From a checkpoint of a small transformer trained on Wikipedia.
Size: 17 layers, 35.6M parameters.
Training: 570M tokens, 8695 steps.
Each number is 128 + 32 x the weight over its row's rms, rounded and kept within 0 to 255. Layers, rows and columns count from 0. The size above them is the row's rms in percent of the matrix's.

# layer 2 MLP down, 448x1344, rms 0.0256, rows 0-137, columns 288-335
size [ 95 102 100 105  95  99 101 105  99  99  96  96 102  99 100  98 100  97 100 100  97 103  98 104 100 103 100 103 100 103 100 102 101 100  99 102 103 101  95 100  97  99  99 100  99 103  99 100 101  99 102 103 102 105 102 100  98 102 101 102  98  97  93  98  99  98  98  99 101  97 103  98 103  98  98  98  99 103  98 103  99  97 101 105  97 102  98  98  99  97  98  99  98 102 102  96  99  98 103 101 102  99 100 100  98 102 101 101 101  98  96  97 102  99 102 101  98 104 101 102  98 101  99 102 100 102 104  98 101 101 102  96 102 101  97 100 101 101]
[[114 174 149  97  58 127 196 125 159 139 151  97 101  47 168 140 150 128 168 144 113 145 104 148 113 177 133 174 127  98 103 142 149 147 180 147 181 121  77 135 159  97  80 112 187 112 133 114]
 [116 126 142 128 144 166 148 138 109 176 138 129 136 111 185 137 121 117 152 157 122 168 174 151 192 174 111 115 115 126 145 161 115 110 120 102 148 136 125 151 142 152  94 172 117  78  88 131]
 [154 165  95  72 190 134 152 137 192 137  50 148  83 112 127 202 189 120  93 119  81 169 174  83  76  84  88 108  54 104 193 170 126 171 213 103 148 123 133 144 124 144 114 171 126 123 142  94]
 [ 89 171  86  83 126 196 126 157 105 169 172 205  84 112 141 137 155 156 129 125 167 118 206  69  91 160 125 200 159 147 148  96 124 108 162  93 150 118 129  98 119 103 187 158 124 186 109 110]
 [158 198 127 104 110 103 120 124 137 157 175 160 158  94 142 129 105 106 180 174 100  97  93 152 103 161 112 199  92 108 173 148 177  63 169 133 130 112 139 155  93 159 102 115 148 151 205  69]
 [113 159 138 151 124 168 181 168  79 130  81 137  96  92 111 172 110 118 157 169 192 154 120 135 127 138  74 110 160 180 129 106 138 124 106 102 153  96 139 171 147 123 114 120 115  60 156 139]
 [148 132 159 124 163 133 106 146 122 106  56  93  85 115 113  86 154 118 100 124 125 137 176 160 118  50 116 114 164  86 162 104 133 160  91  61 137 149 158  46  87 130  77 149 116 137  79 138]
 [126 101 187 109 133 110 158 143 160 104 173 134  99  71 106 105 111 176 203 118 128 137 147 180 108 123 168 179  85 138  77 147 125  71 136 179 132 127 160 123 126  80  87 182 126 128  55 134]
 [103 147 135  67 112 143  87 138  84 123  99 135 154 120 139 117  72 112  96 124 150  78 124 132 125 106 100  73 143  79 130  98  77 139 104 130 203 164 102 183 123  69 150  99  84 127  71 134]
 [130 117 192 126 133 126  78 107  91 117 156 132  38 127  71 116 143 192 214 172 200  84 116 165 109 114 109  99 142  90 149  97 137 133 156  91 126 153 127 153 157 119  81  81 117 105 113 115]
 [120 132  86  95  98  72 151 113 138 136  97 146  90 161 142 111 128 147 105 170 138 154 161 162  92  94 136 150 132 121 101  66 166  77 101 133 158 153  88 140  72 100  86 148 156  97 155  68]
 [132 125 123 129 136  93  88 135 121 125 130 112 101  30 116 135  79 121 103 165 157  61 101 144 128 172 116 179 143  78 110 120 127 107 126 201 100 156 102 104 154 186 151  93 144 142 100 135]
 [154  99 140 148  79 110 116 136 113 127 157 120  96 155  98 117 190 143 166 122 101 204 135 165  74 144  98 148 102 107 125 150 175 148 127 110  94  70  75 108 127 137 150 120 136 145 101 127]
 [146 135 103 145 113 132  79 178 156 123 157 138 147 135 160  96  89 100 158 120 116  94 157 108  82 103 136 128 166  85 209  97  89 131 134  85 127 106 113 135 184 119 165  97 116  93 131 128]
 [ 52 129  97 113 133 107  90 105 171 156 131  63 173 176 127 133 182 135 133  36 168  85 157 106 162 123 154 129 126 122 128 105 158 149 155 137 129 105 128 147 168 115 121 129 127 110  94 120]
 [ 81 141 129  70  82 131 172 108 183 165  99 159  72 114 105 120  58  89  80  65 128 148  72 167 169 143 166 119 122 143  89 170 160 107 119 132 176 166 153 100  62 105 120 126 123 127 139  94]
 [101 124 125 138 141  78 125 135 142  85  83 104 137 158 182 125  31 117 186 129 153 141 132 130 150 181 119 182 113 144 137 142 148 141 185 153 184  73 138 109 124 133 132  92 209 180 109 153]
 [187 141 176 138 165 122  86 110  76 114 168 129 151 112 109 118 219 140 113 159 139 167 143 112 106 124  97 114 151 150 173 166 134 126  88 137 111 142 121 118 105 110 148 158  94 157 106 114]
 [187 120 142 107  96 134  99 133 104 101 137 142  99 111 103 100  92  65 116 109 157 113 131 162 153  80 126 124 164 146 133 125 184 113 146 146 119  88 102 149 122 138 129 140 108 134 118 114]
 [102 146 135 103 179 146 130 116 157 110  88  96 157 179 123 154 180 171 111 148 134 129 114 126 131 142 109  88 128 136 182 125  94 151  83 142  87  81 133 105 128 129  82 128  92  59 159 125]
 [143  99 123  92 153 120  79 136 137 165 138 117 126 167 102 172 129 136 144 102 144 143 154 106 122  68  79 119 120 151 116  80 165 119 142 163 128 125 118 141 111 133 123 160 122 152  98  94]
 [145 112 124 143 129  71  84 128 146 106 168 104 122 130 148  68 135 115  78 128 135  71 130 145 125 135 138 104  97 144 176  74 124 103  89 126 146 122  87 176 101  65 176 111  79 118 121 102]
 [ 92 163 137 140 107 142 124 127 128 128 140 122  77 189  52 136 123 178 184 148 145  88 142 108 112 123 106 167 110 154 133 142  94 132 156 148 143  85 117 123 144 117 130 177  99  97 108  86]
 [159 118 156  86 143 121 143  95 149 128 144 144 102 165  82 119 122 141 126 140 104 149 112 144 105  88 119 105 195  83 206 114 162 148 190 126  90 142 121 102 118  87 110 169 132 115 130 140]
 [ 79  81 151 111 136 151  89 146 156  88 164 181 143 195 127 143 129 118 158 109 165 122 158  66 125 135  77 120  83 107 145 164  16 144 157 129 142 181 133  97  63  71 175 178 122 143 157 104]
 [176 175 100 156 132 106 142 109  84 190 143 153 107 149 129 217  99 189 134  73 129 160 152 115 146 109 108  93 114  88 129 130 140 148 103 108  89  76 109 133  92  93 108 198 216 111 180  98]
 [133 151 158  93  73  73  72 119 127 115 132 107 107 131 156 141  77 107 187 150 163  84 123  71 145 176 114  84  63 170 139 217  71 165 153 147 146 161 113 166 158 200 115 115 157 112 124 193]
 [235 188  53 113 182 135 124 181  98  83 140 151 149 148 136  67 125 115 182 141 123 149 106 143 167 158 155 137 104 159  91 143 104 168 117  98 111  92 107 137 106 119 175 122 220 115 150 168]
 [ 82 122 114 122 172 121 156 101 176 192 108 106 117  43 111 144 148 142 121 151  82 155 205 141 181 156  75 127 139 109  72 125 106 174 128 141 147 134 123 141 135 118 124 116 122 121 189 151]
 [120 146 116 114 108 171 135 134 132 124  97 148 147 134 129 107 117 170 112 110 157 138 156 178 120 148 112 122 130 104 117 150 160 164  72 196 137 114  95 118 186 132 140 160 131 144 142 165]
 [141 119 122 152 128 106  98 143 129 180 153 156 156 137 140 131 158 120 100 192 128 171 115 186  93 117 153 131 136 136 118  94  65  76  33  73  57  98 135 151 109  84 151 137 146 178 177 117]
 [133 131 138 130  77 139 123 202 127 156 133  64 115 120 135 165 121 116 147 178 115 155 105  90 127 141  80  95 179 123 124 129 102 100 224 125 132  98 123 145 110 160 162 111 190 173 115 106]
 [151 111 152 163 114 162  69 150 133 117 115 177 115 144 139  80 152  52 153 153 115  66 124 115 142 178 101  97 105 147 149 160 156 136 182 111 107 163 123 154 176 148 153 117 109 129 157 125]
 [138  93 103 195 129 133 104 117 144 161 171 124 103 116 132 123  96 120  77 125  67 102 120 158 165 189 114 142 110  97 137 134 124  80 106 186  97 147 120 182 138 162 107 155 133 139 139 151]
 [136 119 123 185 150  77 103 129  77 106 123 183 124 112 221 130 112  74 133 104 169 154 152 156 148 124  86 133  97 157 140 157  98 108  69 108 146 117 142  87 122 128 177  86 118 150  69 106]
 [141 157 160  75  82 154 127  82 157  32 128 142 125 128 123 120 122 158 138 120 113 153 152 172 210 164 136 181  87 112 136 133 108 129 165 137  83 116  87 161  71 149 143  98 163 126 137 116]
 [142 119  90 136 149  93 103 112 128 187  95 187 157 163 155 103  98 125  58 104 123 115  89 156 169 147 156 127 177 129 143 167 139 124  84 110 110 129 103  96 108 163 134 155 124 116  64 106]
 [115 112  86  89 104 155 140 103 107 110 148 125 197 104  72  99 157 134 134 107 157 107 162 199 109 141 113 132  57 110 144 145  89 107 110 201 143 155 121 143 154 124 114 101 134  80 141 168]
 [161 118  55 130 201 120 210 102 154  33 139  93  81  95 145 112 153 152 106 129 173 134 168 104 129 209  76 150 120 112 136 149 127 173 151 113 128 107 117  74 161 166 110 134 187 117 100 110]
 [159 102 153  88 145 159 135 100 128  74 151 126 113 105 152 145 101 109 147 155 100  80  48 160 135 132  68 170  82 109 150 158 120 125 123 144 125 130  82  90 100 128 117 141 174 127 112 128]
 [ 71 131 140 125 119  74 146 153 107 166 142  95 137 146 122 128 112 176 153 126 146  97 139 143 128 107 123 141 123 163 119 162 122 172 149 129  87 120 155 124 117 170 110 135  97  87 105 149]
 [117  74 161 128 189 143 141 115 186 121 111 118 105 144 130 101  78 128 100 181 172 137 121 132 137 138 128 178 166 118  96 124 165 125  89 105  76  93 197 177 120 132  82  97 135 157 132  82]
 [134  99 116 149 203 114 132  76 114 143 141 131 141 106 139 165 121 223 143 155  95 153 119  85 130 158 144 117  95 133 132  79 131 157 112 196 135 101  61 129 171 141 135 140  94 153 137 188]
 [124  96 144  77 119 176 139 114 139  48 113 132  64 145 108 165  89 118 134 139  78 140 110 136 127 115 105  62 143 106 157 159 156 167 115  94 148 146  71 107 110  92 136  88 126 177 170 153]
 [126 187 112 123 105  74 136 112 112  66 145  63  61  91 167 165 118 117  92 150 217 120 110 143  86 117 119  55  88 102 124 159 169 121 108 126 115 184 175 232 110  91 115 163 134 150 123 118]
 [100 131 110 126 114 141 166 155  96  84 127  96 195  78  75 108 166 110  89  94  96 128 112 134  98 110 149 166 120 146  75  99 197 153 140 134  96  84 161 124 176 134  62 147 139 198 108 113]
 [ 87 137 147 108 176 135 108  99 130  80 141 166 158  31  94 116 159 150 175 126 160 119 108 159 141 126  77 164 141 141 174 154  79 128 133 192 152 124 143  83  86 125  82 105 135 148 180  99]
 [104 141 146 112 121 140 112 120 150  94 148 176 119  81 146 140  70 147 108 189 161  88 194 142 141 118 194  98 122 143 121  94 130 132 129  73 157 162 167 116 140 182 110 188 164 104 130 144]
 [145 135 109 158 110  96 109  76 157 101 143 158 175 138 107 126  95  95 186 150 126 150  91 113 143  58 143  99  93 139 125 107 162 125 129 107 166  68 110 130 157 100 162 176 103 147 105 155]
 [129 145 117 149 156 124 139 108 120 185 121 120 133 109 104 156  82 148  78 165 144 171 115 111  94 169 160  99  98 162 194 179  42 120 181 170 138 144 120 119 143 144 133 209 148 114  91  97]
 [ 78  85 165 170 170 102 199 149 132 110 119 120 155 167  88 177 118 124  94 153  97  92 202 160 142 153 232  86 158 167 106 106 136 131 150  96 142  89 118  43  99 129 121 165  81 179 144 139]
 [178 115 139 132 137 114 165 120  91 163  72 139 124  73 109 118 111 126 107 148  67 155 150 101 128 133 108 113  69 119  57 102 140 127 161 130 133 112 211 160 102 179 114 177  99 131 166  97]
 [135 125 136 128 130 108 121 101 154 105 125 101 138 158 162 149 144 134 198 193  84  99 126  82  99 129 153 184 159  61 169  93  87  94 133 122 145  88 108  82 106  80  99 127 135 128 126  86]
 [151 127  73 110 116 121 114 141  97 192 103 172 178  95 121 118 109  85  95 116 105 139 104  82 143  86 119 115 179 124 131 100 141 108 118 159 133  70  77  88 118 144  91 127 141  93  97 107]
 [137 127 119 117 159 132 186 154 124 134 166 145 125 201 146 113 143 160 134 117  89 162 129 115 123 123 115 126 112 168 148  75 191 117  61  87 104  82 182  69 110  92 126 162 144 157  88 167]
 [131 135 163 143 118 124 127 120 180 119 114 164  50 146 142 140  92 162 127 108 135 111 122 164  89 158 133 141 219 110 147 131 108 144 161 119 170  68  93 111 107 124 110  91 170 168 131  84]
 [135 147 138 114 189 100 118 131  93  91 100 154  80 163 133 131 112  98 148 127 171 152 179 158 101 128 141 164 143  93 142 147 107 156  76  71 144 155 168 107 114 103 139 173 141 106 143 124]
 [ 83 123  73 106  91  99  61 130 148 114 165 178 100 140 134 154  79 162 124  84 101 111 135 160 123 131 163 118 112  91 120 141 220 167 124 170 127 114 122 101 141 104 143 119 143 150 138 140]
 [ 47 184  97 138 150  97 167 152 115 126 106 101 158 134 103 120 106 129 142  72 101 104 129 108 179  89 167 202 147 115  56 141 138  69  97 148 112 128 131 102  95 169 107 143  88 129 107 104]
 [120 134 171 105 133 114 110 188 151 166  80  46 107 138  59 204 126 100 157 123 110 163  88  95 112 133 186 150 117 104  89 152 182 158  97 142  85 128 113 146  99 158  93 171 106 144 113 161]
 [100 159 123  95 104 146 168 122 132 109 156 162 150 136  57 119 100 183 129 115 122 107 149 125 117 127 168 104 218 178  73 129 177 139 120  76 149 166 108 120 140  99 115 137 101 197 179 149]
 [ 79 141 104 132 131  90 108 125 132 122 116  81 133 101 108 145 121 107  87 180 129 104 186 151 106 162 124  88 132 133 115  62 147  86 148 127 112 133 132 185 149 158  78 156  92 122 102 114]
 [127 157 126  80 145 143 140  96 164 145 113 183 126 154 128  74 133  79 185 146 159 116 151 111 126  92  78 163 173  66 120 152 100 126  64 119  85 136 128 111 137 137  83 190 106  45 149  99]
 [125 128 169 171  98 105 103 161 151 162 138  55 121  99 159 141 171 138  63 138  61 115 133 176 158 125 127 125 124 133  87 145 153 164 121  56 105  65 154 161 178 189  95 104 109 130 100 112]
 [146 137 117  83 153  81 116 115 125 115 112 142 137 139 196 177 147 103 107 100 105 147 163 149 146  88 106  95 169 164 114 119 136 104  94 130 100 137 105  90 100 131 111 125 136  94 130 143]
 [ 94 110 158 134 115 133 134 137 112 134 132 111  88 134 139 155 116  91  90 108 145 120 146 119 180 109 102 126 140  99 136 151 112 140 128 125  93 134 132 152 111 129 127 127 154  46 131 114]
 [137 137 109 166 128 103 187 156 118 130  69  68  98 113  65 181 140 179  87 144 159 113 137 145 168 148  81  66  80 136  88 145 105 147 114 122 143 102 118 148 145  82 145 188 139 161  79  77]
 [131 148 184  69 160 161  89 109 165 139 140 114 135 135 116 142  99 155  92 165 154 111 186 116  94 103 154 122 136 138  94  86 132 133  96  71  78 103 164 144 105 136 107 105  67 137 113 121]
 [150 113 132 127 118  67 144 118 168 118 144 108 165 124  82 114 108 152 177 112 116 100 107  86 129 114 131 111 166  98  62 110 136 113 130 143  71 132  64 134 185  83 148 174 160 157  85 117]
 [109  89 118 146 153 132 112 113 168 157 167 132 249 135 150 129 170 170 115  71 172 165 135 127 106 114 163 157 143 127 151 179  69 161 127 124 131 104 128  96 178 118 114 124 116  63 177  99]
 [145 123 120 109 224  91 152 125  70 131 108 125 149  99 155  71 156  91 134 125  97 105 174 119 137 127 131 166  98 143 155 110 113 137 131 128 139 167 144 103 180 130 125 139  97 175 108 103]
 [122  80 128 185 114 135 140 118 137 128 141 108 112 154 116 154  75 119 105 102 153 146 169 105 154 110 136  87 143  95 143 111 117 114 107 182 219 147 119  92 134 123 144 130 135 116 135 182]
 [161  39 141 135  90 151 150 121 126 131 212 150  61 151  76  61 138 158 182  90 198 100 138 133 103 105  61 151 132 129 178 160  88 143 121 105 195 120 164 111 146  91 171 189  93  80  76 121]
 [129 153  83 104 105 172 122 106 107 136  84 100 143 116 141 166 177 222 116 182  92 157 135 120 168 152 117 115 152 169  88 121 174 107 175  97 110 200 156 107 152  63  85 158 107 171 114 126]
 [ 94 106 142 135 159 126  51 112  91 198 136 133  80 108 132 100 177 116 110  91 140 161 126 111  98 184 102 186 178 135  94 103 112 120 197 111  96 155 112 157 145 141 158 149  77 157 111 110]
 [ 95 156  97 114 120 140 165 184 120 151 123 103 179 103 114 181 174  80 155 159 135 144 155 172 141  15 151 157 135 105 126 132  89 142 145 112 146 116 114 206 150 122 101 115 101 141 112 149]
 [127 107 136 115 128 146 140 143 141 135 101  98 111 143 121 157 137 153  39 107 159 132 159 157 109 110 152 115 133 157 149 118 103  92 150  52 154 110 142 185 118 140  97 167 140  54 132 216]
 [117 139 134 105 131 127 112 149 155 139 128 171  86 182 121 149 158 134 166 147 206 172  87 144 162 149 139 133  86 144  68 109  76 116 151 118 108 127 134 121 114 196 157 122  66 158 115 142]
 [166  96 103 166  91 191 126 101 157 143 168 108  96  89 105  24 133  87 103  98 136 136 137 107 113 154  78 148 102 150 117  96  80  91 143 131  92 150 159 198 134 153 145 139 120 119 146 139]
 [118  69 143 112 144 156 127 151 158 122 207  92 155 105 160 111 127 135 144 115 130 163 140 138 116 174 214 119 114 149 144 125 131 135 144 171 138 106 155  80 159 159 125 137  92 138 121 134]
 [153 169 122  94 160  63 132 166  94  98  50  93 179  78 133 105  90 144 134 186 154 101 145 112 146 106 108 240  88 154  74 166 134 100 157 128 115 107 141 124 114 167 142 120 105 169 186 102]
 [144 123  87 160 138 104 191 159 179 148  93 146  69 118 126 138 121 179  63 113 200 115 128 107  94 144 143 152 106 112 150 147 136 141 150 117 174 121  84 146 136 119  87 113 130 161  97 167]
 [113 148 156 155 128 131  92  96 184 113 142 151 118 170 175 114 174 119 127  86  95  91 151 108 132 106 168  89 107 150 173  97 133 191  85 133  55 188  90 118 195 175 134 168 137 164 137  58]
 [106 131 140 146  92 126 120  76 174 125 142 128 175 118 126 146 108 121 108 119 124 171 129  99  83 133 152 149 137 132  85  78 136 156 153 146 139 162 122  43 127 138 143 125 144 112 177 136]
 [117 128 133 125 113 117  87 116 173 150 109 153 107 144 115 117 115 181 142 116 180  90  91 165 166 140 167 132 100 190 117  83 125  86 159 117 211  98  95 111 146 130 193 118 128  89 166 193]
 [144 129 146  82 123 129 131 150 160 123 199 199 104 101 101 116 135 186 148 179  93 116 124 200 200  97  95 181 121 115 113  86  90 140 133 153 152 135  65 129 112 164  96 132 196 179 196 163]
 [ 97  39 159 146 142 146 123  46  75 137 125 120 167 175 131 103 118 120 149 128 130 149 164 153 167 123 128 120 143 129 132 138 140 184 149 145 112 104 116 150  91  84  67  91 121  85 130  80]
 [128  85  85  70 146 161 202 120  90 188 165 200 136 151 138 189 104 120  77 107  95 139 156 103 110  90 136  77  19  62 163 116 132 141 150 151  94 133  97 130 106 170 159 140 132 114 101 133]
 [ 62 111  82 123 142 128 113 164  81 129 152 138  98 175 153 124 130 156 130 160 135 104 115 139 162  67 126 136 135 171  73 196 125 160  99  80 144 114 133 171 109 124 151 166 130 131 134 107]
 [ 79  68 116 158 141 127 129 133 122 131 117 168 116  99 112 126  97 128 114 111 145 151  95 162 122  66 130  57 136 116 175 122 168 104  88 139 125  79 103 147 104 143 156 105 129 132 174 100]
 [161 100 120 137 195 203 104 119 169 142 133 192 163 117  97 189 100 166 136 159 130 102 115 129 151  96 139  91 122 117 139 120 104 135 161 154 166 115 184 177  94  90  76 117  85 132 136 119]
 [151  90  96 100 193 167 146 111 127  98 127 139 179 159  99  65  97 138 135 107 139 147 124 122 107 130 111 193 123 121 136 148  93 141 153 124 129 139  79  86 145 187 112 186 172 151 122 193]
 [154 181 167 125 163 119 156 165 139 126 110 148 157 143 188 129 115 137 133  83 115 132 179  97 131 172 124  75 169 151 124 122 153 122 137 165 141 135 126 141  65 119  77  95 129 119 164 104]
 [ 68 144 154  87  91 141 135 183 140 155 172 176  97 154 121  88 130 100 101 162  93 114 124 157  92 139  79 133 219 111 174 140 121 117 108 170 110  91 100 146 134 107 138 146 172 142 132 139]
 [107 118 129 145  84 103 163  88  86 146 104 189  93 150 131 142 119 149  95 118 162 135 112 173 143 125 106  70 171 127 108 123 142 154 148 209 141  87 148 105 161  88 103 134  57 117  97 101]
 [174 174 165 156 127 130  78 123  74 142 145 141  88 149  76  85 113  79 149 104  52  76 120  95 101 126 108 142 102 136 125 105 133 177 145 129  51  99 122 133 169 112 106 128  99 119 118 110]
 [181 164 171 172 127 116 105  91 156  99  86 138 108 137 163 105 130 109 155 109 103 122 117 127 137 175 125 164 132  65 129 108 184  99 139 142 107 123 159 131  90 151 162 143 156 192 101 174]
 [142  84 113 167 160 106 124 133 117  80  66  81 171 125 174 142  81 140 140  96 137  61 125 191  94 114  85 123 130  53 186  93 177 125 186 106 115 158 146 165 105 117  81 136 139 114 139 143]
 [151 132 112 130 166 131 209 121 192 100 129 164 117 132 173 162 130 171 100 104  91 145 113 153  74 106 127  97  51 165 142  89 110 121 106  89 165 199 125 122 115 195  68 157 107 114 197 129]
 [150 112 159  99 139 139  54  64 125 137 125 112 125 135 119 147 136 154 157 102 134  98  90 135 138 155 169 133  90  71 130 178 137 167 108 124 130 104  82 140 164  99 113 115 116  93 132 139]
 [162 116  84 106 185 102 161 109 129 138 126 141 161 110 148  84  99  92 173  84 109 128 157 122 172  93  97 108 139 112  89 145 115 157 163 149 141 108  99 125  65 123  91  90 153 126 145 129]
 [131 132 125 198  90 104 140 152 104  85 105 138 146 114  90 113 125 137  79 129 109 146  99 145 126 139 161 161 148 114 132  97 146 101 127  93 128 111  99 113 104 140 109 110 140 122 103 128]
 [132 107 139 140  93  90 145 123  99 125 141 132 162 169 171 136 149 142 178 170  99 108 137 119  42 180 159  96 178 171 233 122 135  92 107 130  90 180 119  86 101 120 177 102  61  86 149 115]
 [167 101 121 162 121  85 134 137 135 140 126  72  79 144 170 175 105 141  89 145 134 146 110 111 114 167 131 135  97 126 105 144  89 164  94  90 157 103 111 150 140 112 169 141 119 119 105  86]
 [ 98 147 144 164 149 136 135 173  65 139 128  58 171  97 125  57 118  95 105  97 134 141 178 146 139 102 136 113 106  96 171  77 131 157  85 112 172 139 158 113 101  58 123 139 124 113  87 167]
 [135  89 145 124  97 149  94 108 117 131 142 147  98 135 204 107 160 115 116 114 146 176  68  91  88 123 143 113  92 139 167 121 133 165 134  97 104 169 149 120  95 127  85 130 117 151 147  70]
 [103 164 148 124  88 131 105 135 167 152 125  87 106 167 116 162 148 126 136 129 163  97 163 113 172 120 149 217 150 125 104 156  91 133 151 137 135 128 138 144 130 112 168 150 121 133  87 152]
 [158 143  98 107 119 181 168 101 112 177 120 104  85  97  93 103 114 107 102 126 101 141 157 126 147  76 116 121 140  60  81 175  99 189  96 119 139 167 178 170 197 129 181 139  96 132 152 108]
 [175 148 108 183  81 171 135 102 173 114  98 148 111  86 126  69 101 123 149 116 143 159  93 147 159 133 149 116  61 120 139 165 136 151 143 163 138 112  99 134 105 169 165 156 106 137 117 148]
 [152 199 146 163  92  68 132 129  97 129 114 196 146 135 137 159 134 126 106 144 151 132  75 159 133  99 106 138 191 139 117 173 219 142 130 167  58  94 119 141 131 104  88  66 157 190 183 132]
 [171 144 136 129 105 119  82 151 157 151 122 183  75 115 164 115  70 183 128 120 157 138  70 148  98 199 178 171 168 142 165  78 126 130 136 107 113 157 153 140 185  45 133 169  79 142 179  77]
 [149 139  65 158 126 113 121 110 120 100 135 114 151  79  57 160 132 103 149  92  82 126 127  77 124 179 105 163 179 191 166 117 136 180 123 152  91 130 120 130 130 123 171  85 120 137 155 122]
 [104 176 207 148  69 117 105 142 135 146 135 108 138  94 197 123 143 162 134 120  78  97 141 163 117 120 138 127 134 217 108 100  99  91 107 100 177 112 129 199 110 111 142 134 149  78  96 131]
 [141  92  82 173 125 153  74 133 118 166 193 103 124 151 135 164 113 111 131 227 180 137 123 129 148 102 132 124 111 147 155  89  87 135 136 147 125 123  62 108 152 112 179  96 200 169 156 142]
 [ 89 152 115 127  79 168 133 142  96 113 127 162 148 141  85 181 107  98 112  90 162 156  98 132  88 118  81 163  90 113  87 133  91 113 136 114 139  82  87 135 136 119 121 129 153 132 118  97]
 [116 129 159 110 134 173  91 137 110 149 129 116  81 131  53  99 119 154 150  94 118 174 111 150 154 168 166 129 118 138  30 127 191 102 119  93 196 109 106 128 118 143 132 121 116 108 134  62]
 [187 132 131 225 101  94 211 147  99 164  67  71 132  87 146  95 146 184 104 119  98 158 146 128 147  89  79  78  86 125  91 140  97  57  64 147 134 132  90 203 205 164  56  99 129  98 176 147]
 [ 43  67  99  98 153  96 138 145 177 171 168 125 127 141 150 121 132  80 134 129 145 164 131 143 121 110 121 155 101  76 161  92  93 130  82 104 111 132 115 128 167 150 152 145 135 145 166 112]
 [127 122 157 137 153 158 109 111  35 139 107  84  99 143  94 109 126 167 177 204 131 142 101 118 104 127 117 120 148 133 119 119 107 142  66 131 149 159  78  86  86 133 140  63 144 141  81 153]
 [137 152 119 159  80 107 166 133 138 128 114 106 136 135 123 158 129 147 124 117  70 128 138 120 123  77 152 127 143 187 117  97 150 113  99  67 169  89 163 141 103 112 183  95 109 131 166 132]
 [100 153 125 134 107  96 115 198 101 128 134 127 157 104 162 146 117 151  79 136  91 143  95 131 191 112 156 128 137 103  87 140 179 133 171 113 113 145 119 125 132 105 118 172 105 141  96 131]
 [176  92 153 133 151 156 140  71 107 105 156 104 111  93 158 124  77 146 141 128  84 141  76  87 114 105 168  34  62 133  71 104  98 118 113 136 138 196 113 210 101 143  91 155 122 134 120 140]
 [128 215 156  94 106 161  85 108  51 151  85 149  97 137 143 116 138  76 113 153 140 124 118 132 136 119  91 161 141 125  99 101 102 187 140 119  90 168  90  92  94 146 141  87 132  89 158 128]
 [141 221 155 166 124 126  88  99 171  99 154 138 114  99  87 133  93 178 143 177 121 167 131 166 117 115 111 128 130 157 100  88 117 105  96 145 122 175 176 120 105 115 168 126 123  85  95  97]
 [110 137 157 103 104 112 121 115  44 136 150 105  89 185  98 115  88 171 101 126 141  96  98 179 161  95 119 132 130  98 157 169 173  73 120 152  90 137 120 156 126 162 102 116  99 154 123 158]
 [164 125  44 116 120 142 115 156 143 156 158 100  80  96 132 143  91  87  54 107 117  65  74 130 133  86 146 187 140 109  87 125 129  78 161 121 146  92  81 197 132 140 179 121  84 101 135 113]
 [124  98 162  66 119 146 149 177  98 106 119  93 157 163 147 112 178 138 176 123 148  69  35 109 183 147 121  59 113  92 139  83 116 101 124 114 178 105 131 139  90 118 108  94 143 181  88 134]
 [117 107 153  89 167 164 149 108  71 147  99  76 120 124  99 179 142 175 109 175 141 151  89 143 117 108 144  96 163  82 126 105 182 126 131 168 156 110 129 112 109 129 118  99 169 126  84 172]
 [ 88 152 156 120 161  92  91 116 107 140  94  99  73 197  86  77 134  41 119  96 175 110 168 118 138  68 120 159 109 130 141 140 139 113 145 151  73 204 131  69 196 141 162  62 106  69  54 139]
 [134 105 143 141 144 149 121 166  87  96 137  80 156 165 164 138  69 164 134  80 128 109 103 123 102 133 157  82 134 115 160 144 170 146 148  79  77  97 184 188 113 122  87 112 122 138 112 111]
 [136 104 150 110 159 132 157 148  73 136 170 183 109 122  46  83 141 139 144 107 101  62 155 100  92  79 175  99 154 135 105 131 120 107 129 155  86 152 211 187 135 144 158 141  95  84  86 164]
 [ 96 134  91 115 107  99 120 168 173 115 130 110  99  60 116 163 219 124 158 120 171 122 187 136 102  70 108 134 131 168 114 107 156  89 131 103 110 121 119 127 132 130 198 155 137 165  89  99]
 [134 125 117 184 188  97 102 164 150 106 102 114 172 138 134 109 164 125  95 164 220 145 123 106 104 146 138 113 137 111  99 160 141  72 149  40 114  68 129 135 139 177 115 174 125 157 142 155]
 [112 171 125  91 133 191 156 132 157 197 127 155 119  89 164 141 134 114 136 117 134 137 184 116 148 166 121 140 152 209 104 153  97 156 151  69 136 139 138 105 133 168 111 106 122 100 179  92]
 [116 125 148 151 159 204 134  61 159 139 102 169 142  75 164 165 104 151 122 130 153 143 129  90 190 170 150 134 108  83 102 147 121 141 121 140  61  64 110 124 112 134 124 124 125 124 118 132]
 [119 153 164  96 102  52 157 170 100 164 161 174 134 120  86 146 113 115 143 167  82 116 106 101 135  99 156 170 126 154 117 123 170 163 142 146 126 111 125 106 176 126 155 128 158  98 134 127]
 [116 146 168 115 121 143 141 166 142 127 140 120 111 128  89 163 153 198 146 127 175 121 126 138 148 154  93  79 134 132 162 130 106  76 119 151  85 164 133 156 103 147 116 148  66  89  90 124]
 [132 134  82  98 178 136 169 145  50 135 120 195 108  71 144 168 120 162 124  81 144 109  90 104 139 113  80 161 125 119 170 110  97 104 119 104 109 100 196 135 130 109 184  96  76 140 139 134]]